{"num_key_value_heads": 8, "init": "trunc", "beta1": 0.95, "decay_shape": "linear"}
Each number is 50 + 15 x the weight over its row's rms, rounded and kept within 0 to 99. Layers, rows and columns count from 0. The size before them is the row's rms in percent of the matrix's.

# layer 8 attention query, 256x128, rms 0.235, rows 183-191, columns 0-127
094:43 62 76 58 57 22 40 57 17 37 57 58 47 51 58 50 50 74 29 52 78 27 88 52 75 61 62 48 20 29 37 57 62 32 36 50 54 39 21 66 68 37 47 44 47 65 57 28 44 55 70 73 44 46 36 63 68 56 62 38 44 36 75 54 18 50 59 32 40 30 44 49 56 51 52 33 78 33 77 62 53 63 45 58 31 48 29 32 58 67 59 44 43 60 40 50 50 36 78 51 67 58 87 35 32 36 37 67 40 51 54 51 66 38 60 46 47 60 80 64 50 60 66 54 52 42 46 32
087:61 68 23 44 58 60 57 30 45 57 52 30 35 18 50 39 53 29 32 48 56 40 25 23 33 60 35 36 56 59 57 35 59 23 48 30 48 55 65 47 63 71 49 42 62 31 46 65 43 86 75 66 44 37 52 49 57 46 47 36 56 51 30 45 49 44 75 29 58 60 73 62 55 50 44 69 71 46 74 37 26 79 38 29 48 65 59 36 26 53 54 37 63 83 45 45 38 34 52 36 55 88 53 48 53 58 41 59 29 63 54 81 31 29 74 50 44 28 58 29 53 45 63 27 43 39 35 59
108:26 83 74 72 49 52 68 37 51 48 61 51 71 37 75 52 52 48 53 55 80 72 45 14 52 56 53 35 49 69 59 53 23 56 42 45 34 64 46 38 25 30 59 70 52 34 64 71 50 49 23 47 51 71 45 66 55 53 38 64 56 71 47 40 60 34 69 56 39 37 13 48 60 82 43 53 66 32 39 42 61 37 54 55 54 57 66 59 50 33 67 43 50 46 65 30 52 37 66 57 52 82 51 32 25 59 22 30 83 55 47 48 71 73 61 54 36 44 33 38 52 78 54 67 39 66 59 45
090:29 34 57 29 54 71 56 22 67 54 68 36 72 31 59 42 63 56 19 38 29 56 69 42 38 66 61 51 48 31 57 44 50 18 53 43 58 56 28 56 48 39 23 33 30 49 71 43 75 66 30 30 64 33 48 31 44 64 58 72 63 45 42 38 62 24 70 73 37 22 38 37 44 37 55 70 45 60 45 54 38 44 74 62 45 55 78 28 48 58 32 39 21 74 51 73 49 65 54 41 47 30 44 61 35 49 59 49 53 50 58 69 57 41 51 53 53 50 23 78 36 39 47 47 46 11 54 43
097:57 85 51 52 29 52 64 60 49 59 48 32 49 56 36 32 68 52 36 45 62 30 61 45 48 87 52 38 42 40 28 09 50 56 62 46 59 32 43 60 27 58 58 39 57 38 66 50 64 58 51 40 44 71 45 29 67 66 36 48 45 37 50 45 56 57 57 32 39 37 38 73 56 85 29 53 59 64 43 69 56 49 34 44 84 51 44 44 69 09 60 56 64 29 70 34 54 45 45 50 50 66 43 54 56 48 04 52 43 38 50 36 66 64 49 53 30 43 35 70 59 20 62 78 32 70 48 73
093:56 60 56 45 32 16 44 38 48 38 59 57 67 56 37 70 57 50 66 62 48 65 77 40 53 51 31 51 38 58 36 58 51 48 50 61 49 49 59 83 39 49 42 32 47 41 29 66 37 52 40 38 31 63 63 35 39 45 29 71 38 33 40 65 40 50 26 47 00 49 67 36 51 68 47 46 43 45 19 63 33 42 50 44 74 48 62 50 70 48 30 45 70 83 83 74 28 44 34 71 89 20 39 58 45 53 36 54 26 57 29 40 62 40 43 47 60 55 39 52 52 47 66 62 34 68 47 66
084:56 54 62 47 32 49 59 58 36 46 61 35 52 68 51 45 62 60 72 64 40 59 63 54 33 47 81 62 61 48 63 64 70 47 18 35 60 48 47 31 45 44 61 51 68 55 37 59 60 20 30 64 81 48 48 62 55 20 50 50 95 48 48 18 43 74 56 48 71 51 39 48 60 52 59 61 46 66 51 27 78 18 57 39 82 49 81 54 45 56 53 48 46 44 25 48 71 26 68 31 50 41 34 19 55 69 42 71 48 55 74 45 59 32 58 52 47 62 66 75 49 75 46 27 53 41 42 49
097:57 46 71 46 59 48 62 65 61 59 55 32 45 79 61 45 16 57 59 63 51 43 53 53 46 62 63 19 64 30 58 43 53 26 47 51 49 60 11 48 53 55 42 27 47 58 14 51 68 48 51 54 35 33 56 56 32 68 68 49 67 42 57 68 50 53 57 54 37 31 43 32 45 48 60 62 63 55 61 13 54 22 01 62 40 47 55 63 54 64 63 75 65 77 31 36 31 46 62 21 50 65 41 68 36 53 40 68 35 57 62 43 56 36 56 35 42 55 69 71 36 89 59 58 34 62 53 54
100:39 24 46 31 57 52 14 74 89 46 69 23 37 50 35 15 50 64 51 44 43 60 55 45 83 56 55 57 57 41 58 60 61 45 37 48 64 45 40 54 56 32 33 43 41 42 45 38 41 40 63 71 43 60 36 67 54 23 36 70 50 52 62 13 37 36 30 57 28 45 56 38 46 44 33 29 39 63 31 56 54 37 39 61 56 42 55 39 23 45 51 61 49 60 42 54 17 32 51 67 70 28 52 31 73 29 56 71 53 94 76 76 62 55 62 54 60 39 37 54 42 45 47 39 61 51 53 46
# layer 8 attention key, 256x128, rms 0.213, rows 183-191, columns 0-127
090:57 72 57 49 55 32 45 76 25 50 47 59 38 64 73 64 60 62 22 44 76 37 70 56 70 50 77 33 29 48 37 45 52 62 53 52 52 55 27 72 65 48 41 48 51 57 41 38 36 74 63 47 43 38 43 51 51 40 62 48 50 14 68 64 23 63 53 43 42 55 79 60 45 62 63 33 58 55 63 54 90 25 54 36 45 49 36 39 47 79 50 41 45 52 28 70 61 25 55 67 43 48 80 51 43 33 33 77 58 67 66 37 59 54 59 45 61 46 85 81 56 81 56 43 59 41 64 28
093:42 54 44 62 34 51 50 29 71 48 56 38 51 33 55 38 43 55 21 42 55 37 47 27 58 70 64 30 63 45 45 43 41 41 57 16 50 37 40 54 51 67 70 37 48 41 48 46 34 52 53 58 55 45 45 30 73 76 40 40 64 41 38 30 48 35 54 49 61 48 73 59 63 67 55 58 48 58 68 24 32 63 41 47 58 45 86 11 30 48 65 42 33 59 24 37 36 27 61 58 44 55 37 62 82 53 49 53 14 43 30 70 34 51 82 46 18 20 68 40 52 36 26 55 39 24 34 58
093:37 49 68 62 58 56 55 38 66 40 29 38 47 60 65 73 65 50 65 49 86 67 45 16 34 61 61 44 47 61 42 17 38 64 39 29 28 67 34 43 35 55 45 57 52 49 59 67 05 45 17 72 59 26 47 59 40 45 51 60 76 59 37 22 71 53 76 52 33 66 29 35 60 41 48 65 36 58 33 42 39 41 46 57 49 58 55 50 46 49 53 66 31 52 56 32 55 38 36 41 35 47 32 56 45 44 52 26 81 71 44 42 57 49 73 42 57 55 45 55 72 71 59 89 39 66 34 63
084:59 48 62 51 53 44 46 20 74 30 52 57 76 51 49 35 65 55 37 60 26 61 65 43 50 67 57 79 39 33 46 36 50 46 58 56 39 56 34 50 59 44 34 36 50 40 41 29 61 41 67 35 28 45 59 24 47 39 74 68 44 42 63 28 61 55 70 47 41 39 60 34 43 64 65 64 55 78 34 70 38 53 69 44 43 69 67 51 70 62 28 42 50 74 54 45 39 58 65 70 24 19 53 43 36 61 62 45 55 57 73 84 79 31 39 59 67 46 38 49 44 12 58 53 67 12 77 43
093:59 77 37 54 55 43 53 62 62 47 41 41 65 63 09 40 59 57 63 37 69 74 81 67 62 79 49 60 49 48 23 16 44 37 38 56 53 68 40 54 39 36 64 43 53 47 71 52 54 67 57 53 34 72 67 47 81 70 32 54 45 43 22 42 34 40 58 66 38 29 39 76 59 81 50 45 50 66 43 61 39 35 19 48 57 54 40 51 53 40 43 51 54 53 69 04 49 40 54 25 50 43 35 49 63 26 36 51 60 32 45 66 74 54 55 37 40 29 38 49 63 53 63 55 28 42 48 82
099:61 61 66 44 49 44 54 45 39 63 57 52 69 48 23 77 55 70 47 44 76 32 50 52 38 53 57 81 30 77 18 51 84 45 63 69 61 54 69 51 62 35 29 61 59 42 21 53 41 55 37 37 51 65 53 59 20 50 29 56 34 41 46 63 35 37 29 45 01 54 42 30 49 63 67 73 74 51 41 62 48 51 37 43 71 42 48 39 58 36 32 31 67 63 68 67 56 60 45 54 66 26 43 38 36 32 50 64 31 50 18 24 39 38 38 36 44 62 38 45 51 54 51 49 29 57 48 77
101:55 38 75 49 58 62 48 46 43 70 33 53 33 46 39 20 48 44 59 72 34 47 66 61 57 27 54 59 53 54 66 68 56 41 30 38 45 42 60 80 50 66 33 67 53 35 32 66 64 44 35 50 60 40 64 61 59 28 51 53 47 57 52 34 66 66 49 27 58 79 81 57 73 43 67 42 64 37 59 40 40 52 46 59 90 57 68 62 48 66 42 38 53 36 11 76 35 37 51 33 75 31 62 44 40 49 30 54 62 68 62 28 53 24 45 72 55 55 47 40 14 67 69 14 40 40 53 49
095:44 36 53 72 39 38 52 57 53 39 43 48 49 65 80 60 36 58 62 70 38 55 53 66 76 67 75 40 56 33 49 54 56 41 50 56 32 38 00 21 48 36 67 20 41 63 36 54 70 58 59 62 46 32 57 57 56 65 57 53 41 33 67 50 50 59 37 53 42 37 60 45 37 48 81 75 61 48 53 46 39 35 20 67 34 47 45 55 72 45 57 61 61 60 20 51 51 39 82 56 53 71 58 68 38 45 43 75 34 43 57 55 55 31 66 38 42 47 54 76 58 92 68 76 30 35 56 71
106:36 33 54 55 41 63 40 74 59 70 70 52 14 35 38 01 55 48 52 51 50 37 52 38 61 57 49 54 28 59 65 61 58 35 36 65 67 46 55 74 68 67 19 57 54 58 58 32 34 55 71 65 50 39 29 53 45 28 29 51 43 60 74 59 66 59 38 56 27 51 43 52 54 54 52 28 67 60 63 84 55 38 68 57 64 45 68 38 55 26 64 49 45 43 44 60 13 36 67 58 62 34 52 31 31 15 53 60 48 50 64 62 54 35 57 60 66 34 41 58 20 56 55 22 66 64 46 32
# layer 8 attention value, 256x128, rms 0.304, rows 160-178, columns 0-127
092:45 23 52 46 41 76 42 67 59 81 69 66 57 48 62 46 57 53 47 56 70 50 50 61 46 31 26 53 12 49 62 34 38 45 49 73 57 60 75 46 49 44 33 41 51 39 41 43 68 34 37 86 68 08 47 19 53 40 47 45 29 31 59 56 35 36 19 53 53 42 56 26 38 54 21 53 42 58 27 42 37 56 51 25 31 60 60 58 28 28 72 60 50 64 51 76 62 63 72 58 49 40 49 55 65 52 60 45 61 54 76 29 45 57 76 33 33 75 50 34 52 50 28 55 38 57 57 46
098:47 34 53 32 37 14 59 47 63 35 67 53 47 57 37 54 62 56 64 16 76 44 54 39 57 49 43 61 21 59 60 38 50 18 47 63 50 44 77 63 48 76 64 18 58 50 67 53 82 43 46 69 45 48 99 70 50 68 46 49 48 67 56 66 45 38 57 27 78 51 69 48 48 42 42 46 31 64 52 80 49 43 81 71 57 33 44 23 57 38 35 41 59 54 43 61 48 42 36 55 52 47 41 23 41 39 53 37 49 72 55 41 64 73 70 25 48 31 40 57 50 73 48 57 60 50 33 53
093:32 60 42 53 65 76 61 64 57 33 52 64 60 57 28 39 51 40 27 67 27 27 42 57 25 44 51 22 78 50 64 51 37 64 52 30 61 63 50 29 58 42 48 50 68 45 35 31 51 48 64 47 43 66 34 68 40 66 51 59 68 72 33 49 53 65 76 56 26 35 33 47 60 43 39 72 53 70 73 46 46 29 34 38 36 48 49 50 63 45 62 46 42 45 11 33 24 18 39 69 55 42 32 73 39 39 39 42 38 62 44 31 54 62 29 55 11 57 66 36 57 37 69 68 82 52 42 64
094:63 48 65 50 69 48 46 11 71 47 54 54 69 46 32 68 59 65 62 69 44 56 58 46 44 45 27 43 61 65 47 56 51 39 63 58 19 53 78 48 53 08 64 24 59 62 47 44 45 59 50 52 62 66 45 60 65 60 18 74 55 40 49 39 44 31 42 68 71 56 51 71 29 34 32 27 32 39 61 79 84 53 37 53 65 62 59 56 55 40 53 48 86 70 45 63 29 55 52 43 37 77 48 50 20 54 43 75 32 44 45 60 59 59 38 36 67 32 66 34 58 63 63 43 58 36 25 66
109:45 24 45 71 44 54 44 48 27 51 42 61 62 40 61 21 57 37 49 43 31 66 14 36 56 73 52 50 43 62 46 79 37 38 29 42 67 60 41 56 64 54 32 28 30 76 42 32 41 77 52 43 53 17 58 22 66 36 54 51 29 48 34 66 37 52 65 44 68 28 50 26 56 47 27 44 49 24 65 57 49 63 75 51 45 49 40 40 29 33 71 37 64 47 55 40 27 53 35 45 61 47 76 64 23 27 70 72 59 47 51 64 54 45 58 47 78 29 72 69 43 48 60 62 65 52 30 36
095:54 58 53 49 50 62 60 81 48 62 58 47 64 42 49 75 27 38 62 79 48 30 46 71 26 32 64 63 41 32 27 63 55 54 35 71 51 57 31 50 35 33 45 66 62 55 74 60 38 69 44 44 56 59 62 37 72 47 28 52 28 46 26 33 76 41 48 50 46 46 53 49 52 29 42 18 41 31 64 42 33 50 41 41 56 63 54 53 54 48 59 48 44 72 46 30 45 55 49 32 58 48 50 57 12 21 60 31 63 48 23 14 58 11 59 46 65 60 41 14 12 40 45 46 60 54 49 57
095:38 53 64 60 32 53 51 27 68 51 25 32 43 27 56 53 38 63 49 24 62 18 84 59 72 35 57 58 59 45 69 27 40 55 55 61 53 43 30 65 17 52 49 81 05 45 50 64 54 30 47 43 70 59 59 71 40 46 52 36 64 73 20 47 47 49 48 38 49 43 44 58 67 48 50 75 30 34 53 39 54 50 56 67 35 48 63 37 63 45 26 68 46 42 38 48 02 22 52 45 56 45 35 37 56 45 55 64 42 40 55 69 43 30 51 58 40 60 57 87 47 43 49 76 56 52 52 40
102:39 29 46 79 30 44 44 25 46 66 46 61 59 46 46 42 31 56 46 77 29 22 70 29 55 58 36 51 60 33 63 64 34 32 24 63 57 54 61 66 30 55 64 75 49 33 41 48 49 46 51 29 52 36 48 78 61 72 64 62 34 60 32 62 37 62 70 51 51 30 55 67 75 38 62 54 30 67 73 42 41 49 68 53 32 22 44 06 56 48 47 58 80 23 48 47 37 52 59 64 51 57 68 63 42 51 62 35 48 58 30 29 81 34 55 73 59 73 65 42 59 44 45 58 27 53 47 60
100:25 82 51 59 49 28 50 68 63 47 62 72 72 41 54 59 61 60 61 27 32 41 67 40 37 34 58 37 48 67 42 47 60 74 58 32 73 26 51 42 45 49 61 38 44 61 44 56 69 46 57 28 65 23 76 52 43 41 52 46 38 77 63 47 46 43 56 50 47 52 49 22 63 62 60 51 99 56 38 54 32 34 79 50 41 79 52 58 67 22 58 37 41 18 53 45 56 52 52 44 78 49 53 29 60 51 48 22 52 24 66 40 44 59 65 61 50 18 57 52 58 52 52 37 10 28 49 46
099:43 22 40 67 35 45 40 52 44 50 45 41 50 48 52 50 49 60 30 60 40 84 55 47 60 34 44 45 44 88 38 50 73 29 53 39 67 30 67 45 47 47 15 57 62 73 62 37 27 37 62 29 46 50 54 39 58 57 43 72 35 45 80 55 48 45 67 47 52 36 38 66 54 42 74 61 47 53 39 75 55 70 67 28 59 39 64 50 66 57 42 39 77 39 37 60 36 32 40 59 31 67 24 68 56 52 42 55 40 43 07 71 48 53 51 91 65 32 53 70 59 37 27 35 54 75 38 27
094:57 37 45 33 55 52 57 86 28 45 60 58 67 35 70 55 69 27 31 39 39 60 54 51 24 33 52 41 40 48 81 49 23 48 67 37 68 48 38 41 37 53 21 67 43 52 32 51 39 44 71 68 60 38 44 21 48 49 71 57 70 74 59 48 55 25 44 35 41 19 41 41 60 51 60 78 37 53 33 44 55 83 48 35 19 25 55 88 36 31 42 38 36 44 34 58 50 34 51 53 64 43 55 58 63 45 24 68 63 43 55 47 73 47 59 69 62 56 67 51 65 31 36 64 34 67 64 48
101:58 33 58 18 53 46 53 00 39 70 42 14 34 74 57 56 49 85 47 57 62 59 62 46 28 31 30 76 31 41 29 71 47 52 47 50 38 59 58 62 36 50 58 58 77 56 75 45 65 54 47 49 49 65 22 30 57 47 44 47 40 54 64 57 53 49 72 35 50 37 65 17 45 48 59 38 54 79 21 62 61 47 59 78 64 54 37 55 49 59 72 32 55 55 69 43 76 32 26 50 32 67 48 41 64 60 33 47 46 46 52 64 62 48 54 52 64 42 57 37 49 43 67 68 52 43 49 51
095:59 61 45 49 29 52 28 46 67 11 48 39 67 48 68 70 46 48 51 73 57 23 58 32 56 58 38 86 52 27 50 52 58 74 66 46 58 24 53 52 37 52 41 73 45 35 33 58 45 36 33 41 51 33 61 76 64 49 43 57 44 35 35 41 39 44 25 52 58 51 56 33 73 42 66 54 38 44 20 44 58 34 27 55 36 43 49 52 80 41 25 44 70 16 46 40 46 45 60 23 51 48 54 46 78 51 78 40 52 25 76 60 23 76 45 65 47 47 58 70 60 58 57 58 57 15 44 55
101:52 45 40 29 75 23 80 39 46 66 37 69 64 65 70 28 65 26 38 72 33 28 42 51 60 57 59 59 62 33 50 68 42 42 47 55 64 33 73 27 35 54 63 60 42 60 33 69 33 66 64 74 40 43 39 44 82 53 71 60 68 57 41 32 53 54 40 49 62 76 31 59 29 60 62 64 35 56 48 53 77 64 44 44 44 29 63 37 18 18 59 62 45 54 87 64 54 69 49 52 32 43 73 46 48 51 66 33 51 61 66 37 72 59 46 30 73 37 47 47 62 53 46 70 40 47 65 46
100:66 49 52 65 40 53 69 44 50 80 65 65 85 41 53 47 57 37 66 49 53 43 26 39 62 66 63 31 78 69 62 25 56 55 51 51 50 40 56 22 62 57 37 67 40 90 57 64 41 31 26 50 46 44 33 67 67 35 70 33 59 29 67 48 58 36 13 44 36 44 37 43 59 45 35 57 31 58 46 46 69 48 72 56 54 32 38 61 15 48 39 52 56 63 59 28 66 66 68 51 30 34 27 29 65 51 58 57 47 54 66 38 59 63 54 48 41 27 59 78 69 40 76 38 35 28 63 55
100:64 60 50 29 38 67 40 30 65 73 56 42 63 53 45 81 50 41 43 56 68 43 59 58 72 54 59 48 43 65 99 44 69 57 56 47 46 40 36 68 36 44 45 94 64 60 50 68 29 58 44 53 79 64 31 48 35 75 41 51 86 47 68 37 41 29 71 54 66 48 60 59 53 49 38 52 29 59 43 39 58 57 32 53 29 56 74 62 44 59 45 43 33 60 22 29 42 39 38 59 57 42 32 50 48 74 24 60 52 24 27 58 64 54 47 72 72 53 31 57 33 67 71 35 70 49 62 39
086:75 58 59 60 29 45 65 31 46 44 69 58 81 25 38 51 57 35 57 35 73 45 51 39 63 26 47 65 64 24 53 52 51 73 59 44 22 57 38 51 48 41 36 79 49 70 60 45 40 60 44 67 37 64 38 27 32 42 45 55 36 66 61 31 81 44 76 44 61 44 45 27 63 50 46 66 39 53 60 34 42 52 39 68 47 38 31 42 27 49 46 46 35 44 62 73 73 25 45 25 67 39 35 37 67 46 60 68 58 64 63 38 50 37 50 78 72 76 68 25 53 52 84 77 59 43 58 72
104:31 47 76 42 35 59 76 64 33 71 54 74 26 60 60 60 49 35 47 56 42 48 22 35 44 57 40 56 23 54 47 09 51 66 49 52 34 70 55 23 45 32 47 56 52 45 54 18 62 41 54 47 56 82 63 48 62 28 51 27 22 33 70 41 55 72 62 36 58 64 20 44 38 61 35 75 29 37 51 60 33 74 66 43 40 40 61 11 37 46 51 62 45 31 42 46 84 35 44 37 46 43 57 29 34 39 56 47 56 54 46 61 59 66 64 40 35 64 70 39 44 66 51 56 63 28 59 53
101:33 44 69 53 61 66 43 63 70 38 63 42 82 51 35 48 29 31 50 56 48 28 61 39 85 73 54 58 56 69 32 42 45 50 29 57 36 40 11 45 43 43 47 41 39 23 58 63 57 36 73 35 61 46 33 59 39 37 40 57 72 50 58 38 68 35 80 60 43 70 54 37 30 60 55 64 56 28 48 46 35 39 33 67 58 59 56 34 45 30 43 47 26 53 51 50 33 35 56 87 77 56 78 41 44 47 49 42 61 28 43 42 58 76 52 59 42 49 60 81 51 58 31 62 21 26 81 43
# layer 8 attention output (transposed), 256x128, rms 0.253, rows 160-177, columns 0-127
098:54 65 43 46 48 62 48 44 48 46 47 20 12 46 47 67 41 54 61 49 37 40 26 59 60 70 57 69 85 66 32 60 51 41 44 23 30 39 42 59 70 60 48 60 64 40 76 81 63 59 50 30 34 63 79 77 47 52 34 40 60 55 50 24 39 67 71 40 50 58 62 70 59 61 49 60 33 43 64 98 39 42 57 33 41 59 23 45 36 63 62 47 65 21 48 38 23 50 50 53 49 50 47 32 28 46 37 51 16 52 62 63 59 33 57 59 69 28 60 69 65 48 63 61 57 37 59 57
096:62 82 41 59 54 82 38 25 49 61 35 37 37 53 56 50 21 41 33 73 17 50 54 65 47 52 28 56 55 42 49 64 45 59 39 40 44 30 49 19 51 44 38 57 57 62 26 62 35 41 37 47 59 63 28 23 65 45 44 22 33 52 43 25 42 97 42 74 29 57 31 47 58 48 40 57 37 51 51 57 58 58 35 44 50 56 56 58 49 47 81 45 48 37 34 40 44 82 32 36 74 49 44 77 69 57 48 19 72 33 47 50 35 28 42 59 61 67 61 65 61 39 51 36 52 54 70 32
093:46 32 43 50 61 08 59 36 39 62 54 41 76 39 58 49 51 47 52 53 71 64 64 72 58 46 55 62 48 29 43 34 62 67 73 58 37 34 59 53 60 79 67 61 44 69 81 51 18 38 38 44 58 44 62 55 40 27 50 39 38 29 56 48 47 23 34 27 71 66 52 30 48 71 71 35 45 41 48 21 45 58 67 64 63 58 63 40 59 61 27 75 65 43 71 58 64 61 59 57 49 52 58 37 52 38 57 73 71 53 41 56 38 46 38 36 66 32 48 53 54 34 20 56 18 59 17 17
095:26 45 42 25 47 50 62 65 39 38 40 62 56 30 72 35 56 28 60 23 78 44 62 60 60 42 66 35 41 52 65 27 50 72 41 46 53 53 56 66 41 57 31 74 45 60 48 46 82 46 59 46 49 48 75 61 55 61 50 13 45 44 37 72 44 65 40 47 45 39 36 51 72 62 65 34 48 42 67 52 45 35 80 44 03 54 47 26 72 42 61 54 34 51 54 30 68 47 34 51 43 56 61 52 66 28 58 23 64 40 12 34 49 34 38 60 24 70 32 54 32 61 35 66 61 46 64 32
106:54 84 54 59 42 67 69 64 75 61 51 42 35 42 49 72 45 46 54 37 38 63 58 70 35 46 41 55 23 50 46 11 56 70 39 51 50 64 69 53 44 59 41 44 63 21 56 64 51 43 46 58 42 69 60 67 56 70 21 50 70 56 34 39 55 59 59 53 40 37 75 71 58 73 67 61 35 77 32 48 50 30 17 42 80 56 47 75 59 70 24 52 53 45 75 36 70 45 55 31 16 48 34 51 81 48 49 41 39 66 48 34 41 80 65 51 41 53 19 45 62 61 64 50 41 46 64 47
095:34 55 70 19 47 26 38 34 51 36 47 52 38 45 78 17 55 63 81 17 41 40 59 60 66 53 48 43 61 54 60 48 23 68 63 52 62 70 54 74 73 50 56 47 29 34 61 54 52 53 58 58 44 57 35 48 32 55 38 30 67 27 64 53 28 39 55 57 69 56 42 74 44 74 51 49 65 73 49 40 43 33 51 58 36 41 33 45 29 41 53 39 79 32 66 50 63 44 09 54 40 53 36 48 63 61 35 87 36 45 43 51 73 79 58 55 65 41 51 60 83 75 60 53 37 39 40 52
102:46 48 44 32 39 21 61 69 07 50 38 60 78 57 51 47 46 46 76 48 37 61 51 54 34 37 35 44 64 43 51 78 73 73 43 34 38 33 58 38 40 28 51 34 85 47 56 46 39 67 35 49 43 59 27 26 61 50 45 75 52 34 61 21 31 46 30 56 37 54 45 30 39 50 35 60 74 82 44 56 24 27 42 43 78 54 54 62 43 46 65 35 40 35 40 66 69 56 46 51 45 48 60 47 31 46 48 53 64 45 40 31 76 68 58 32 17 54 54 36 44 63 50 13 58 41 58 59
110:58 56 45 35 70 57 73 45 59 27 77 08 54 55 47 42 71 53 66 40 44 54 23 61 60 28 47 42 48 64 40 24 89 91 63 42 47 42 52 33 44 48 26 21 47 56 76 39 52 54 68 62 66 60 30 34 32 33 43 51 46 64 87 33 49 53 32 49 59 61 50 41 45 62 58 53 60 45 24 63 54 56 34 31 70 74 70 83 54 29 43 45 36 59 50 50 71 68 56 50 49 45 36 47 44 58 46 80 70 46 61 56 17 59 51 37 54 54 40 60 56 42 62 52 62 62 50 32
098:82 10 57 39 34 47 34 61 52 77 37 43 24 46 46 29 35 49 44 58 66 41 54 72 44 60 53 55 58 43 56 57 36 44 34 56 42 41 81 52 77 39 37 36 60 34 30 61 26 38 61 58 29 50 29 36 62 71 63 53 55 56 64 54 68 65 33 46 45 43 54 52 28 39 32 49 01 37 56 46 51 69 40 29 43 43 44 49 18 57 15 68 61 62 20 49 32 57 40 64 34 48 35 71 44 40 61 62 37 60 66 69 62 61 19 51 72 74 44 35 40 47 47 55 56 45 55 48
101:51 56 74 40 54 60 54 34 50 44 65 45 72 36 43 64 57 48 46 47 32 51 54 45 53 70 61 51 64 18 44 38 58 65 32 81 55 56 41 40 52 54 44 38 48 42 31 83 61 68 57 64 53 49 57 68 32 63 63 47 46 69 09 51 46 54 38 69 21 71 63 34 62 26 30 51 51 49 47 27 43 42 27 69 25 61 72 62 33 40 37 87 30 54 50 30 65 60 78 49 41 65 68 44 40 61 70 39 60 59 73 54 37 42 77 69 35 86 23 44 58 54 66 61 54 35 54 55
094:51 55 41 77 39 50 58 54 67 67 31 46 31 47 16 67 35 66 46 75 59 43 51 28 62 59 48 55 68 48 10 64 68 48 58 50 44 47 56 41 83 43 60 30 57 51 80 67 40 68 53 26 61 54 55 73 51 47 44 43 44 46 29 51 36 76 54 40 49 62 81 43 40 34 29 65 48 64 50 75 57 21 38 48 77 71 51 34 46 51 33 54 54 59 62 50 43 42 60 52 15 51 37 42 33 20 72 49 32 39 76 59 29 81 71 56 40 43 56 73 37 65 33 36 58 47 40 40
103:41 48 45 75 59 61 48 97 50 28 28 79 70 27 61 56 58 23 41 49 55 60 53 33 62 67 68 28 42 88 65 42 58 48 27 60 52 50 25 41 69 54 28 51 43 61 25 69 52 57 31 49 55 40 60 46 51 48 55 36 11 28 59 27 47 66 39 79 27 55 59 51 59 40 52 46 57 29 51 56 60 54 46 29 49 56 81 62 44 57 59 60 44 63 35 39 58 67 82 59 67 44 66 59 42 59 52 80 53 61 49 32 17 44 59 59 51 60 62 59 63 62 50 26 40 63 52 54
097:48 33 46 48 61 34 59 55 21 72 37 11 33 51 36 30 61 51 66 38 44 43 46 55 55 53 74 21 39 68 68 52 44 64 54 31 38 50 61 55 47 47 50 43 40 39 41 46 50 64 59 62 50 80 32 28 59 70 83 69 57 57 36 70 35 69 54 46 30 56 30 61 51 48 32 44 63 59 59 51 22 75 50 50 67 62 61 37 39 76 42 48 36 88 32 74 38 59 43 54 30 68 40 44 36 57 24 50 26 60 18 50 68 27 49 33 16 53 56 28 33 44 58 35 62 51 43 56
101:59 52 55 75 29 65 23 52 73 67 67 49 22 46 35 73 47 70 65 55 66 44 57 48 77 35 51 60 46 71 57 42 38 55 68 25 45 61 51 39 52 47 64 45 55 54 72 23 56 57 50 39 71 46 57 52 35 36 48 38 29 61 46 58 67 90 50 26 54 13 61 55 51 50 63 39 80 36 70 90 33 38 34 40 58 54 42 62 77 50 43 26 20 36 34 22 47 30 56 51 28 46 29 72 48 37 40 58 65 44 37 71 30 51 44 47 43 57 57 45 44 36 62 52 52 54 28 51
100:35 49 52 40 16 45 45 40 62 31 59 46 40 32 58 62 41 61 36 43 41 42 36 69 35 55 48 64 22 39 43 85 61 45 37 49 61 59 79 48 50 49 57 37 37 47 42 22 38 67 64 26 58 38 65 29 35 69 32 75 57 45 34 62 68 78 63 60 68 51 81 68 53 51 81 61 49 27 59 66 51 40 43 39 53 50 53 40 61 73 46 49 15 45 43 72 13 25 62 44 57 70 73 61 68 55 57 39 39 38 43 43 39 47 45 28 50 45 44 24 27 51 51 70 46 79 35 54
103:34 54 64 58 50 21 50 52 35 00 29 49 67 57 43 52 68 46 43 45 45 44 46 37 25 45 44 46 63 47 18 78 49 43 52 65 52 51 73 39 58 64 40 27 30 54 43 32 61 26 55 52 42 27 39 45 61 25 42 40 55 35 31 76 33 49 40 59 22 45 40 46 47 36 52 48 63 52 64 51 50 40 74 42 72 40 55 18 58 57 81 70 63 22 57 58 74 59 45 49 63 77 61 37 40 21 48 39 60 59 64 34 35 57 46 50 09 59 71 54 76 48 34 63 49 53 45 54
087:41 58 37 44 50 24 39 59 42 58 45 66 56 62 51 64 64 58 40 59 34 34 48 67 45 57 51 39 65 83 57 36 51 37 32 44 61 38 57 34 80 69 41 25 40 47 55 36 50 50 38 29 74 32 37 27 38 65 47 42 39 55 49 71 33 57 26 38 38 38 80 81 55 69 58 61 49 78 39 42 73 29 51 53 67 61 58 47 75 58 50 67 69 54 27 38 38 61 53 68 62 52 61 44 40 51 31 63 52 22 44 51 22 73 63 25 39 32 74 71 27 73 35 26 20 51 63 51
104:53 72 30 65 54 51 31 44 65 51 77 37 53 45 32 49 38 58 75 52 46 48 60 78 63 50 45 53 99 37 57 77 53 06 47 26 50 29 48 54 34 74 46 53 59 42 32 72 37 63 32 39 62 36 62 34 36 59 52 68 44 54 51 35 55 33 50 57 33 30 76 60 91 61 38 43 67 48 23 45 60 39 26 46 58 55 51 47 79 57 49 69 54 45 44 51 45 47 52 79 56 39 59 65 66 47 35 49 34 60 47 61 48 61 23 75 61 59 38 53 45 51 38 50 34 36 29 34